{
  "extras": ["some layers without attention", "local attention windows", "gated attention", "exclusive self-attention", "value embeddings", "hashed n-gram embeddings", "a smear gate", "short convolutions", "an embedding shortcut", "capped logits"],
  "init": "uniform",
  "lr": 0.000895
}
Each number is 128 + 32 x the weight over its row's rms, rounded and kept within 0 to 255. Layers, rows and columns count from 0. Numbers have three digits each. The size before them is the row's rms in percent of the matrix's.

# layer 12 MLP up, 640x160, rms 0.0447, rows 181-224, columns 0-159
099:074169156143104141135082067127052150153079128070119127179162103137133142147088097109145065051125118090138093100107158147192162112161197176104115108093118134185061124110135145131153178097098126115168182080128161162091133106144092125116111117166099142191095134160103159152135095091194121135131170161114115138130087105167117059118141080147116141122165139122115142093228144101100125130118177114106121102135131124123106050122129166109156107111164157154089140140100168155135146156158160
093:151111132160160075162144120145162116097164131148140141158135109092135137139134098053114104081124083145116181103167184187167104119087147147132129102039136147129144122113125109139227125109109136145162086120068142132129131128179137132111109098159114093116116140194095110116102129110173162082161109102104118095137155108096161134130144170195151173110145086201146113105133046118170136137093141124104077120150189047143088127083106136128082096174161184119138105106129092126096060090102151
099:155097120164123153117159133123106149158123122151135223121192094150087110163102118105098161123178083098136184122139129185160121196116148154097124127128159106079147135144098097084155161163134155106119091125083099091136155167054167123074081130145138079146073103171129136109101121129137146154138167109074129132089143112137159148163100148164114083093125137089151090166122085151172147097153121086068089164157155155168086078157147141089109226167186129083159190107131134145131109077117144
078:097150088056079144181105042145155117144101224101112131151109106077150140193181173129126099124113116103119113075127164091164156169120093143124091149121168155077222136103132109127186115120149126130125154152134170129132097117090093126126137152129048082119089165110153123110162107160216142159121160120105139180142137098151121145132161117111128119115104095160094137094131113132116103119079094119154144137103140072128141106100105131132098203118155075154122149119159050105156158091112188
095:107090141113128096078164118161110136087129144176112193149115110143111114095115125132182124122085127152077153100126140079112137134112118133153098156157148172118116133185122078111143167119158143111120156147114127108100178058090119135100094090106088082157097121094132113158175250184150194145120119104123130077135179126148134126094122095111130171158143032088130129058119131100180098171085146189114085182114176127100144152085130136084136144105149145107219149149131110138137106125084145
100:208140083191118107089089100172117152198090165154139181139106099124089131126135103165197122113100126151085162149115122117141160108134085191103070142119143129114101107170155091099159127158087117149122094107129165154128114157111117076074065135120086122111067162158109164101182177094190106166107148159136107160120131156132116146100137120154094169187134136109132135082112101176080124121086110098131131095185141152106151145047120158159161118103067180077088121174133114095148145115164092
102:126086105133151144114100121137132131059106116104167106158122121200141113100115150096111093097103100122109113114146174104132133122139110094077095151036142136094167176146109078152143120096154092105117090138108183198142156071065106166083167126139189135079089151134135170116123157179151189148143153135121060097137052111169138158126125219114105139108112128167107112144152099120121114135134163170162162104134105127128204112137133133122065145122126165119148199109173152071178128179119103
096:152080121174185166081182101153128108120110116143087107081163149168155130153111109076088109120110157146131185147104075177146152118139129093057079179138117116168141091105122095076161138164136114151141117124058136149116122156183145152109023136099087170110152159138093065083203116099168110145113124119113112193131115135109087109134165141137165147098114151141081122146144157089152102145078126165166093133125133106108165091137066132084090109129188144130169115153128171180105107105074102
099:083085108107126164118134117158115121159153170057056070122113125163139147141148164158127130078115095100096164124114141050129139077152202156149133120146162113205191154128125107107101102129129116091137160132105143165095158102135160109078145113125108093123143069132130173149117109146180081157134164126098110112107155165080101083129144166116144148206154127107208098204178117131142121131133140138099082134181092105088095090145108138133106126124116098085154175232144170129163106102131125
106:159119152121137085088117160157156167144111158077190121124106101153146070114142176183203093081129116166109095127157123060126176098121103155074115141152135140069134158159160086044185124148135136135075068104148171127144180163086095124091136161144110100124071140097106130127139190121103170074092125144167118147075137140117129086081147096137160134136137080114114179123152108144099109163127120075141153056166184106103141163062121163143137103106146168130113103145171134123189125107157138
101:108110147154151131098188125164081128200150134166181178158117142076133103143167136141185125110096098192111134023108114126155142108142143125070148173130124116095144157136150132106130125109066136077133099137116113141106193130156142128117169155069103128082131131156144072174117154168102165089163116124154151169135126144123126176099116155163105202171106183166118125120105088052106106163063111129125110123107111060119091125081109099064157209098112159164116165117113095129143109125117139
110:121157070097187142145146131194142121163063120113137082152135071144162133143137108132149106135174121151120140117137152065152129185109115137158072183131129150124151144173157149061117147162134083112102152131103123102114144160112112131096114152095127068094107088088119097140213108168110135101134159086173108180105180062152105077149137148136112093181091184064111062113143125128094098168102147100117105130137117143122152065125075119116130150197161156172197170132114160156132146194109109
095:147160115146179138155126142153033167122146123148146070163181155167165116130074088147136087139098141129139084152180157162125138090149138116141129142122121099111117165178123078124116104124141138140113151084146133156114095180121055135116152103091084130179095118141182122124119178134155162178136154148147093181141120122134100127062096129134144064137096109107186166082171159112087128125072062123094116081119138073144187122059149142135112151098155081125143163123135165094034102123189100
114:125115106072142138063195097172082118100162194127095149147202167140123169135135156119111119083131118088085147112078088084146209176134130114142137159119178146142113116133167121118180139099188122072174084082130121145105152125122134074111105100118103113148134089175079146109194083141176129141140124140147172154204143097175097121131112141135125105191106137111148116072128120149111109124092140126209100081100157123108146099106099141155161172081152171122144126187107102092185102157121143
092:094112109160093082107141081122149179186058157073218082081159127131091098120165133105156072129185155132181158098161160128144138149135135134159123130143143096150129113122170081126130140201125160080103144109155175195132082146122177165103144141088139096199057186114052107100111110080119152127128130154161109130139084128125113154119101115166130077145167116138080081106135127112146113129135097081115116153197154118108094070101124152128152145120106159128136118143098153092148132090098198
106:150105088066108140110136130111085112108145158022102111135177129164156119191095130089117187179075090154109129176141148155145132173170137149097114165056102192156109154161184100102130124144129130128081160135134105107081146095150103109143145113095096040132082134140152145112196106149159165126098118167146111168186141142162163133090153150130134201158150105124055116068149150142071094141132196114082086110122087133134137096168156147138113160160149142080136146117150135140110130136111111
098:082141125141107135162158132119117164132173166050088085139156143138105155158143066123127089087143125170096092079206106138134162137135142156093161153096101075124142164176144123102120093062180142139091105103126147097082091183145126149041172177089133147131089175155116139137143147157164177144099144131182130093098073133159114103120094132163138159155094152168159085139120071174075078179110113103175109105149130067133188141140134139134147118082180155141127135149091158110071121084144116
102:136173113144133155131150124142137148192132142090136114164208158124103161133081141105120141092164114122102112160089080173174146131085136148064130117155155153078092152139106114123176110109182150040163082079117124100112128095154095156130167174153126182124088109093167091130131100109218128135162155126179148090163109172137127140065135184121130101141067169083084168090126111104094110161089130097139121161113112141112141107136151115112189168155081230117120181130108112126115110096140095
105:129121152151127106134131081136101139124145143136146089104197097156158155092130127138165142126128133193099170153125088143135142148082138187079144117092135110135112178127146127093182169161174038140160159098107135141106133167151163064063144137138139089211094074091107136038139136065148177048119155094170096096136101131176098114113184139159106159097070101071136098085162161146126116171151180093107128138126122086093143131117117139066116142148127104078137137121121138149155123157137086
106:078101171140174161139092093180097111152160116102087090131129093119155139147133094136150160129164137165162191135183140183101154140057099126118073152143161068116125113155154111164169147129076132147119199130076140152108084143127114111117129210075143137087147120181151050119226126123120108133114167094201085134073119124170109102135097102157164126108129139161084133091138128155141103140121115135140122119162126066105159094082162112137110138133097129144149197152123131120191086129059127
101:118117117203183080079160123160173146110113177092157125182129084183093124202141139136141157047146112118127140163150141177127143170071151163113161146106175113172140155175102109118154139110176100118173107122114119130133091097107111107114141158129184172109134092100053099091106124139106122168133135071083168099079122082167131076155126153142107111110133141098151142152113067159090038144126114098128104110147121134125165140120176163143192137142173140059110125075167128110158118074149115
098:101166150202111138129198184206087151168080128088120119123116049129141125156108152138134127094156161120109141123183172094121099149123117164086108141132124078086151104130168143073120155124147115133141134092112153094127126130214104144092111144120170089139072187137132148108164160178102188062105190122126117079112114140096102142096105103133117098126142161094126115149166116122110145124115156055104117095173163143103102110064071208157151106142140138124198130136141101080170123076140107
103:125130155157160101117108076130124124110158122146180122151142123141145157147138126145129061101109162113111112075130148090177130147143186176165130111086138184081224130139113111066191165156106160077157195116117141126087114133127062089101129102153090084155096071177108097107169088196159106068147151131117103085105093118133108095136170147090127170113170125163125098135144116091173145131176180123096125134187121101096088119085081127086124145135129145188118156157159076133073159162093120
111:156152118117149101186106087141088143158156147145118170125148115064082138184120098142127154127161097144181128132119089147182124148114118139134097170124123115150169169139183122122113140179077156061148117118112126146072146142133115105097082115126116054230118118101102139112123139141143116112158174118099122100074141142137141087067104137131100133203083078137172160070112123121142124199166126089137088142157189065121149156077089109217097209139132104106165138160094100110120111118138120
105:152145138145094100134173097153143176098150162143151139131173115114156008182137104049172152102091113204132130051112139155142124120114157142090054141151142100116148133149118155159081150123103162102101134094125168116111145143092087104126106136135086111170130147163109109147124098128110155132101150099135131116094113065116106169124179123096134139109153082100145078125145102132132115151117139170068173100201086129117156126141155183078102155178152064213179143101149133144133167131075168
114:140172105190097143138094128193115159141113122079213092151186141120160144154120088138138163122155106122104140113127097144151191111086102138156151105129139089068119171178156084182164142075103095009158052049113148152128115090143082133114129162135106133116143155106159111121125111132089141105171095114165152134153091113101116137070118161130146139109124098118109190115123140108144085223099139125111175119133130106147161155085114147131134082120119101104160153178140147125087188152166152
104:141138089121112141103129095153083170108111131155130142159173154177118050141103126123117162110115116129061140096123113118139152195175123105124120126105117117109137139138152126176130102099151113155102084095097146149123110164167148173132064111119124122136172159139050168111171098116177107131102161140194126186145084174141100111137133139112102084177099132107120044041099173149072158155123111109165164075154152157112163141165151163114142149090114146188117133172129035106187192106166108
102:119197145162146121126087094186145172136158107132099159110111124101153125117145149154160167125131129104163158150182165108156169159179138163092103081133098135026142115105187041079099160140153163125141175066105177144137136133118059110116122175099101124186066124089109080062155106114145086149116125151123065137108124136124114102068136108153113128119087094147088107150143159104149175169204167116146186151173118118085121107116153126095181135146108082109144147111126162136100129152092132
097:167179109134153136186112099151162167174126121125094125135137113129140149122101106104185105142146108138147134091145170094121118135099105181072146114141179058103124165087144132101063125142117153151104082116133158108128150150108092098082146151166132149180105145171136116066123093115153124136118108156114131196105149073123128138145213126202226134155105108118082231157124141111098131135174179116091077103146157073104059118076091089146139126145130132138119186116117071137124110137155090
086:124059159146145097102184179095158174166114041106198114142158131133110145178179034167124130149128126121078100167128103171131098157135146194172051165143152157104124092172099120080153150144072178118094172130097109115119070164165162102128129112130124160135142116115084137150099141121144147141057125119151114132107127171122153155115104104107137106175165135129169150135145122178100128138091177155094155118161194090084107147070132144131145107138109129138146085172185128134096130095090076
107:098083107186139171114161140091132099135132179100159108113131115164112159139091115135110115120135085244185115148115099108134129093091121121089118174127095131173111134183130082135184147193152200107103079120094114138132146108152179064090071140124090090194138153131090075124160113116174116158159131093114145132102050116154133149140144182128142143111112153141114111173174096083114136161154114110144047152131135136068176104106072109131116138122179154097158121114105163089135151174088154
088:154137111186135164114106182172138143151089144141106163169126116091172077110135153160133099039104117147157163090130149103170160148070125185143105121157147115168130157137128186163112121132112106101123141115134135098184161119135071061170192144106125132130133209114108106126132183086181107137101116091146108191118107099123100143126094095128213148152177075053164094121140101068107127148147084062115174089129163127129135103092154094101109143147077126124166156097107162111074112114124104
091:145125158193177103123122139118160135130221156139138188109141168100143102102097084180117171122114095151135111099124112143106142158110110148140135143148116122110166147127099144107186119121131147142134132083137107177127100101097066124101137118079143060170066096146092088138203100148118052121140134151131148118136108179157184118113161086175170155118176080145147053160140069124117104155141153102108144106161168060127179117128083152206171112174161142145183117183103089110134130143086147
101:127121132166178125143141119158130128183144143081140074107112103170108147100139067163105130135143105154099130130248090159099136146150110183062065193116160099143166130145186087076098164064139146112099085111128129112132085184141117129119147117081122079146139129079123080128165187102111138084102190089101079171101099109133131110108102135141150107086149177116137085077148133183116070194071168111175099150132150143158147129094108120113120170138120122156152126113139105132117174107090116
102:139160133160134137122139179168151109103168125147077160103128085150134152166125133153194099123139141136036150126127130118207132078095203107076086118078113163151140200169185052179196094122121179119137105117089124151123105122133116106119130127157132186122162147166147093117138153040160161150107128109151087138085115199170110136103165116155073149149116065143079129112112164163098081140102115130077102122167104126122145110113109155155135091142139139110151170095154121138118088105119190
102:113083086136095163140125099200100174116108121168105151140115153136131170132185114128125127143133072092067178080137108114118228139132112184162067127139147154079108160138092122102094123119145117087077178108107198189116188153107077134129144150144145110107044107085045157142153083164135190146123169125156145078141141138168122138126164086114118166151114117152152064086101084121123106150153133126153137069141155127090111134071118123106138138120150132092158207140149133121097147146122136
092:091127106181146164167153073162086098111107082138142042161130145145163142208137107093145168089132101110132166104145086095154189148191114129142090202154107118098138122158137104091130154073104097166124085091100115107143129122155120173118093140165121131060150165110112168149204113181154142066175165070131129116169120113145100106155131116118131171167093099169148102138116124127074139141102118145128148147123107123092154096100080169144121133098124195168125099123173123068199169094100129
112:173124103126105169131115154129111171123169137157120114155155180151100087097100118080141094160144081172070216108184146060179136094155134122082074134090173073155122130135142104127119148061165103146108120073103111126134127113162098097064083096130149088177083125143157121106134171156140183170115116151154088160178123129088117067110115135148162117184127061136082152131172171149147115195129173156136148126146076157115132168145102111141117155143157128111181157097174157083120162085113119
093:161165068146158111110086144162110165056089103109125092141166093166120092096096141159110118119107100131157144133152129114145161127095112147162143106072165139063134127183110156086149186098108162154124104081095097130137082078090083158192155171040154139122106099186144114145144187100158108142078117141162072092186120086121129114142067129140125090114147100176125077091117093134139102143183128094146102138190108162136136095177128146196136147098139191168119149148099158176103141120111151
100:196086110080189154129118152126077157166102086145136124124169144211153126123101119143078140150141062109106148087116160123132193131095087128146136158129151124146096122153102147205140142125084162129108084140109191134122125102134117140168135134162121154057134154144097135081157135146133111141103086085148144098104095145132089113132123102121130144154099105170104174119143140111109150158116117161126151092125090147070153040072104137060118068112156195145156170146120163020161114162090175
103:136120095172163122084136117127119124140109151150137111110134128135117112142192088140091124083092142123115151062087149144157148137118125178181157151057142156185144124147165131146134097157109159125144168107113169132102083140101097139131148149176050113146101075118079154114113069165149143088080175168100112111150149127157137109075106105118131112162156167097133073114168117147090014178135134111106142162169117109070129080089093179138185141125198134120169136065119165069138098145094078
098:104090131129118097128165132116140124127111140107207095132154140168112090083104123138150139140094116091091140102114164196167117149122157140137135115110162152134148154133088061124084148123136085076130176118104133181151131110141094156115166131123088093169164124105139141092100140092116174176118176103103061073181095112174112110103142213081120127154181122163157068090207103183114137191078148054131198174133073108102151126129139150159107127141161164146136107051124119103117113137169112
107:166104127107119045146128160200115110137136161106078107102137139074124140119157144107101159159166092130125143172114162071176192136160105092096133179136157088132181124127157082106155142059091134135092123114126156171097151127124133100106114118114149114101099201078171132054172057102116087154168090173104103108156147081165144152109177222154145128118145132133139133108130151157132093185120167111123123120129104095090097170116105159206171147142139059142136160175154145141138137118170123
101:149031153134091139139148128153177129105145153092144155155128131164064149131129090093110117120129099160173087153166122119156125187071201119093105142141096129150128167119146098182164208133149075063159120123105153130121183183161130114088125124199140095127130150134141135121099147135183178118198141118117144119096117121122159095124139152140100170157088071098161076189151116177139115131100171161161130125111076116106116104132046167158096132119140093084173111134159098106095050137137120
# layer 12 MLP down (transposed), 640x160, rms 0.0401, rows 181-224, columns 0-159
103:097121141144122151135099105111118115143150107170105083160098126150104084145152138125114111139124178095150142109147109121140093066119143174163125109113110041116096159108124083154100105141175141124126201128132022120093168119146100141159070125127072119143095156104098105171131098082159134134095098127125170136142153170112164097094179102107128104142246119178167083158124135138125145140138147132133092168128135131127119166139144139103158060083106134131108100108118142126223212128219159
094:158109107105082048168130087085159072089072129211172119133165175117122136183127127139103130138155136083133120139090076149134081108081121164081083131167160130122117103113153144141155152125099110166175088169112114140106125088118144175147133095137106168139130103133139110072125095161122066113153059157072168125190147171144077106141130049128149116093176127151104204168120131133166175115103102101114069109103140109181103113129154137157132182151146101107130175128123154125154096158195123
101:128086095140116108126144083128122109092172123183136143039139127133153144055089187169145173108111139101224108080145102136079125196101128139124172149067197138102119142070149068058116180144134085149088125163138095093167121123117142137122151129098105103119140119110172151158140168122104137073119112116199122129135133113153193097119131141101138065182066075144116147161115100107122105186121134143117139126165153164138155145082161105141132180132164121093110144075179135109101129140099151
078:225116168179200138052112148102074116167135098154139139120230127150103129134110018123220141143154162139132116156109156140144129143120136119162174121100118074119097109111086101111121134126121151102155118162134116100107158160135169126099060108161142129117143139116134130150155126121079085107136139119113070132127131084088133095063132161111057151156114174086157131152088193131118138131145110134135125180092104127147093102126149150105122085164089122092144080149129199148070120142141100
098:135106149163109147133162100128142137090136138097116192097101133092086172108105115182179100078143120097155095088121141117099138176142106102111127137083104114144102212166145140129100140107135127113094113151136114153164182172092112145091129139119084149143084117112108115092129117114126117198064104136145154121135126096092102103157170080137040087133083101150110070146119164116186104145225159091111151116123163212081147075095145163142172145137146175143154125167177175189136087072129138
102:137133137089101110150087100115094167079090092123163107142140059132130139137124119161108098125161117168096114135125099071150148147140120159170137074154129151102111071088086085124141091141168088178145177137137176113170153109115131118096106131138107106131151118136149196096131186089107152110122096137159132135135162139161156098153147145124127133114104160079125215126093182130152115140113140110067168133112067156166106104120155077166152131132066132049092207147108136099125160229226116
106:107093121158079144132123094134109120079144122135131208119091137176143149067114114102133138121128145104108150115117109098090150183196139121150149126110112147121146160186113112088146098141183067178086103197147134120147186068129152122123148071116067130107115143125134131119068152104137101189154088154082086104091112128172084157126116157183103123100114135168138146154141085148152104110202159192194117098151165177083152125094102077116080135141187121169106121113111166086147166074172142
097:132141145123087127166137118128148146143167109180123161128148138156117157073138178114117182127181161109102086132113098138148141142161113120145101110096103161095125103095148183100080077051179144060157129140124147170125121125127159177124123103098106149097166103101133130121189110163086116082049113179143188090139025142079088097134092103139180107177127157171154131144126159116143106142097124115141099123086186109185062142156152142090054185165123139156114083100163109117131125083136154
103:074175127139168078056134121131181141183107148065100130167121116116096146054100135096128080082128130128175150168099125114155163153150196126102218156116117101145145139106123120141052098139110095100101147187137150123116125192089093094124132141179154156131182145129137189163126112174106149121195137141163144127121161093145146119159108137066075176149098119162154118187174091093107069141103092105086115159110117134116085129119130176156119116101100122107144148147122162111064106078142163
105:121205125176118116150094150098117139111115142168185153106148121038126139119141135127134141212168112149146104091130145095083135110150139113110115151152102138100122070074045157138085095112151117143055152125178165060111167132109154146062112091132144089125165123096052164129098115154135151146111150120147094141140135158136121154147138122112117155148166121113117107074079176136124129128173121146105138136085120056162125191155129157113133071107166133101127234092150134163164174068129149
099:110104141176104056145134127163163153075176065146094169135117114127070111101107135139080111084182070119196205101116093148108158202133130115125158089057135056145113117096098138121084164149143117130099130136099119137151112107110101147094086210149120193100125110191150164046111081126151151164099164100100143140148101143127139149087160147126160134080131124146183123151175058100120171105187158092181125137110114154124149117117132150130152145134117153133148103121123121139067121113163133
109:114097107085084170168093133152111094119117138085157138164069099125127136097124170080071152144055079118077089143159110119142161151129128101136115185132098121146137149168136110150048135109110160090169162094153174120173135204159168138118131107108105124175084111028168145094161088144169121100216140188143134181136110178132150112161124105148084087109135125119139079170152146142139181175111089154109140136100139158121151106106108086158117107161164193146111100124090085125097118108098120
093:158161126174169144118167086136113195074059139144084113100122143146136129141059130137131151143198163196146181173167112139103126206122120116138129152102055102152146151131103140127054159178110120178105156118077154100101083116137160140112091127180166141146175087158086127113140076146141130137138132173103125101028105166129121095143127126134074080121181121096147134158088147125096158133118151126152158141110169094092103064127114152141098144172137117058088123163137119142115117121069093
108:106086103199137143183171071114125159107114107161063115142108116115118177162084137155121133121128080116105189190134124125154089154133121100147144101135162146103201096119186103151091146056145158131163123154126149105126093155163181098111098129077134125043174153162151188120073130093111116147108178173082157084137131076115136112122104160100110085129098127108183110096170143133136116122150141159135112152187123113147136118042109082100136161090126096127092139113157133177085089167188166
088:146119091138141158144135145087156133193135092172133139113117102104146127125123102180160157145123115175176112112144135135110153110103138242121191134125114110132122138103056182153131153160157092150095052162158076105160132095159029129136097136089172085117119093114151138119126120154123085093089044127075153142172150123122143133107031089139136114133138126069124096138122129123131191080154087151089120152107108163102127182178145111153132091162137146104083198134118137135116165154096131
102:170100105135093100131125168172139119114124089119132190133122178150157063132108140068095109089115122101094110114132172132174172093102155143126168157115107088119124079107116134082138121110105105163099170096101090108126091095124123074123139142165161071149165146164186181140136127130148152120165142129091128090134084168168138080150131115036184091182142105143103130076143139105084148214084142153111188136144128155111146213173114145151118102127149160160167127140128102115053087205132106
096:129082133199167118133124120128171146107110087152086090090195180146135156161152114126109124124105121159157074105120088075111176159120150122107097088135157122123107103129131144143138142222161113145085147143144175078085120116161141180073097119159165137151138096137117145168172060177153173152101091161093126190155110154172203135116180163087104089114110178112098136162145128152119089130086165133155120168113121144142127122100106096166105125071119074159059071120125098113131086085072159
095:088109153134129112170122090183185154117103120111105131103112138125085122166142122098124142089102084136152098153159098141106101118140102127109127114155154091183116165178183097084136194101142133119139161119194150190105171153179155093149101147146086124052120109103102157161062150040148132139161180168084084115128121175131096121177099080151150127080074158155155160067121127145125136152054092173170139172121146115090107141102159125138147149183116075156094115183134104137064147123154121
102:053164127149104095133121126153138112117158095174132140147122067153170147163152141138190149086156124076126148088115128064113084119109135136094141121178147125166097121156129223150143141140145152117159124135066173106138099134179133094102092072177092138181139144135120109146091160113126187158172144102144126099085116160131156169143153117051150163133154075097171171157063131119115089118118097100154149071116074094159140163136161094172131085060136128088169061124077159119126127091140168
104:096148128127120136120150052147077082135099129151141095113149096126099058065126169106110148159154139214120146097105110117075123140097136116096142095103120126089144167102117143132171153132137146183137173134173214179175100069114084130137115073100138165108175117165156114128103128108092111143155113171150141102073156079098155110128122128148179167130119088232122105142102171156142129159134115110110183139085194139167143099125123155173125113134086151116174119090039121103173151096144141
105:187147129174112083112099160116092123136175138093174078162122145124088106148140152163131128158080092129153156096122112144091172118089098129119144123109123181092035051122090077165143119079073085135187105106162194152067094146132159163121162109116125127063115145169108121086173103116108170102141124168164157113151114136180132131156083174197141130096193108080150137118216150156162133109146119114129138143124116123125103139124134150096148083189143135084064137145152143092085135154108124
098:085152041099132172129126150191077116152156147121146134156132117123128131151068106087104084137154100165153126080097110080051154160081104079100169081173094099162089150097115167120125098191051122160156155158149130086140153157109114173137195154129138133116144126131120067186141137183156159101113127134156139104142146098142173117087178083159107125183139157148121099150140085143120133077155132170105097157176159133082094172137071098103102139122137150106145086167086096160132115151111186
104:130163110143123075183153104121154139117074127154126095152142149078111130139158115145093132115097174110159088173077141175096097150182118127121134136154080142120179163113105156142117149148128106117133106228150158130106129126153061116147124158112128113132096123129055138125142071147106135054071096139184163058098101108134161144157138076134090140131104125138083135169109101060105171092141219194140152106135160077089089122169108167137149081156156168148123137134142081156147111054159107
109:158138119087119117161082134164194053136106121203145137158111108106082110149131153103164167084106155085133125137072113102091155155151101132104187131190181110163125214160170084116121181125108131098127130080125073117164119120099116159113062168100133122080144148093102145185130111188081109090098118106092130101100127100156100078095110127069092107178098158145157139102107160133177063170154150078153138128108146104122138173088154149206154155145128136137140140163095109126181133130113137
104:128136152080096140149136175076115132169095142122085113140083128159147195068124196150098185156146165142186128173148089124135134111115127163134107126148122135116121168169171131197186116152073138124079088105165095090141158062174165127159139095099091090089095179083135078111147087114145100126165080126114138167097093183105146137160101069126106135150075139122105074181129142057112137138175140105099161147127084166150095147180104116108158122142113119135086175103081192137096138152141152
107:071106171153118146160097024114105117135175087051166136137085149146179159174134122129120141088169119154130158141145116091085152138123111138154116183106133145150105145162136127115076161111154118075149186117169092155107120134096104121094070116168146142120123181137163152111153107119102151100120135168141211150122127152074079198155094133119111136117146110120163094130085152179165106155129154131129123097079134116148090194110092135156057105107174134144136128181112113081053092184068123
103:113113141139107118140102060135123138126140123087111128108124084099161176138160145102138184067214174137112153149112116154150182179100070146147163151154116134143099105122167100140044153127154150102109111087064128151070117111121192129110113147145118136144129059109132156121113155093154075131189158126109171121098124161088194101106150111133130090096137184077135140187106080173085123115094113162184125156163159105116105143107181083145119104111109085120091092185127134106114169190057139
104:102116092084173113132090068178108113135196099123099135133059094125039115122109155146119060155117181197158115143135165106087133150133159102138093126146163192132108121084116135199144174147077154135148116191120142094087164157201112132126136185085086135184135103131096160118166111114095129108136131134138150123151101094111118161137145178134131133126092124112131087135090149113139177098078127165112167072141127107105161173125143074065120124112198144158172114150092121194125081145163124
096:128131126116157128100133124094090146119141184160089121110129149085113130129127113187157115209087144116130174141130177142136135110151141134162125173136098072129116177128164089173080124080161125131142142080212129093081114115141148132093105100079133181132165121124129086116178150082108111096174131169149124181128158135200071129085151149124161141198139135140086161174095124060090080100102101117089138072033137117163123123137153127093121097071184160079109105171089145100132149120154092
091:128121157100132102129112110127090093042183116148169123116134130067084144076133117122150112130146132117087092125105100099111171133145162155138108148156078158138099130178136155167121083148131188144138191142090098086157056118124096134093116125113144150166185146127094140170143075163077171148089115214186135094105120217150188109162120142135141088119135117144104090173141208140146154110098142141151134090120154139172108119120093134131093179119101169105083133141161137112077120051124064
105:182091127147178106119161095091134140150148053161070119113146195115100120108131131132178120135098175097113111050102067131121137181124134114103069133079176064109193082047103139155094118106128102126138140143070116176123117121110121141135148074136114109133236145139126157131138101164134155131169115175115146113151146120103099078115151073149097162172106116107136105137087175132158173102172106140196138133137144145128098205136150109130106136091115185129096101156174122177127109112111159
089:113144183141107154095153142106084169117116134190135128156084127128157131140113159163170134148102136158128095145146129118090124123122136140197104150104122172134040073139091117136116070202145098105133088175160097181080107075115146127068124087105109078167097099126131178165109209096081120174119166107110145104106142184149089115171103079099121179126078166139122104167181154154111130213120083065146140106105142135088094110122140169099159127076130148134147102159087127136172133175111125
099:104098132125129186136162108112150088172051139148094118126093128176121181161115092109083194175118180121089155155151126196063141142129105061135158152068100130154120191095164078156134102114072099078122118183207079136175150150151125154052075157094183110109152161111148045138149101111132126155110156102140158117147110150114131109161093147100118122117097085142153172123118163105097114101151151131129136103054124107148134118135144103166167091147144116142129153123151166146147073120175129
099:130147140119075132110192117172103095072116131135113113150106107174106121100132102086112146176193181118114159140112131085100112086192101105160123132145134128119105116087156094110120162087147147147120073170120134064111157123102084123154111121211134124112194130132137114179142081103129146152126204127121165140125161134161198091116118145037154103124156104116143148148088160065112113155137148146130152162081130172180094143128146092128089183160124165082168096101093095104069220147103104
098:140094087096128130100119070136159138137128114130186119150083153125127128153085188175109167183164121112134077118130141147116150149092183102199131168109129154138070170167136142113106070142134127135109104142110095133179185160064122092100177163113117137139068096191153125188154130100166075161092144107124115108116173134123146126034110130077101123149139109147112163112092150057124136162096204168140118134123118175054127091149126170109132122077117097167137057153140138102115172134172113
105:110079125140085133135161189158121073106118109113071099073089110076056125034149155158159087175122113115110165178166134118105141137147085148155116132150113126106141101108129120155143110160129091156148135158099116103188091130155116125088123162112095104164084177134126167112155131135112213113128133207135087117137094116112144174153147111128125149088134108114166140190157130104145140170196125059174089125199157129150123140142109171172105121101112169094123053131042151119103125100138155
094:094132129137126086161168020134114098167194115147125115133138126132151147118100145162180143079110149077143137128153143139067117157128121177217141099154122119102127095143135149134129113155170104143169106155192114152076090143100124080102096186129144103171130160105088159131163133104080168213172104127164130075098129073182127163109153127067157116131117137175111162072141139159101141144063111152130113145100110097100104186064077130101156141145108097099143107150142106086122114149063154
115:104123079115127139125090140170130156174102134121126110091130093188139099100107205100166113148103036078124109117176109150123185150083173120139158114159134104148112100175118164126092158104123126143120098060085053158108171084168127180117126121139128169119132133187136112088119075054094105132130106143132099173132136172129107152092094067165162173155129162129133126219116168155077124099151119108136132135132123106131117124163137090145161107113073171088132172135079142192090150107144064
097:088124116093075101160172114139083178129114142160146124161161135077086127174130170181052133134142111132190081099115122131135123130130138068082083085116114115097125148089160052163125155141087164152121127106116121129151150118119158149114160093100127110138170122152139187166162100072153181190129108130126194121070125114073150167139165131127129108150143082166176120146163121111144078188104110085075036106094131091114148173110144084135196166129087134145135146130106180149161115085125100
104:133110108186064101087174085132084117116182139100103169139124107120108133089106159129102110115122177181141062116084141130157132069113140099123106149171128101153146134078163100197144110118118109125100144126146081158165118082096160142124141132162105123119130198148095120063174045109095161166117132115103095137159130138155118148097136130135143153117094105132167157139144115166157219122104105171132074183084165128179167110148099150114194149127174121133135061125070096083199087084150120
107:132109158105121130163064138135138158096085102144130098133112159142139133152167121119168073061103112144140101114143145169059112083141139171070188140130118137194096126120142132135129095131072144132105099153170112117165120118111075139168134128156133110192104109036142109193107109139177172091121153160108144183146137123168129133029124170128123137198171110075147121164147111085095121120074149119104086169163129086155146132099109163140112129167138057091118179180120180101088095105122092
099:147180135148088119140209128166161143127095133130149119118131151096138159109116122114109145111164159153136183176141137123137071107105131106095177129094112121096109158112068146100061158185067136122099104185130095121107091153184089116154106157112143110079106175133158179098114134133107098142148151163083094090105101082151191083176101111062198072175137115074136119121182114155093108187102093083170150102111110133175126127166115117189160130140147120115102160129155092112156090106165049
108:124132180145109178109058202133130090165139119091116174126050094179136126143124081099119117168090145057144112131120067151133078112137098088085131128121108079079118134133213147095144141094161113099092145169195151181096129103139153111128124136108144156113156123105141127139155113191111088142097094159114062129113123128242116101111126192096147170178190173127116140103111100109093085113087149131162119157130134139162172123085103191109124112101148139119150113145096124121137153156169128
096:104133143110132094165165143129127070166177113072139093164106204098133098140120159182129177128084175159101144080161143121111141145091128131169112133118136175155126112121097191164128107104113166085124087126168123068105218132128103090109144129107111135082132100089147124142118047135106091113157104182175113111148137139143100134109110086071145122147220189107129150128149081091114140083126056097126103124149139125163117160145143127172150084116128172113215118140140154170146110066188124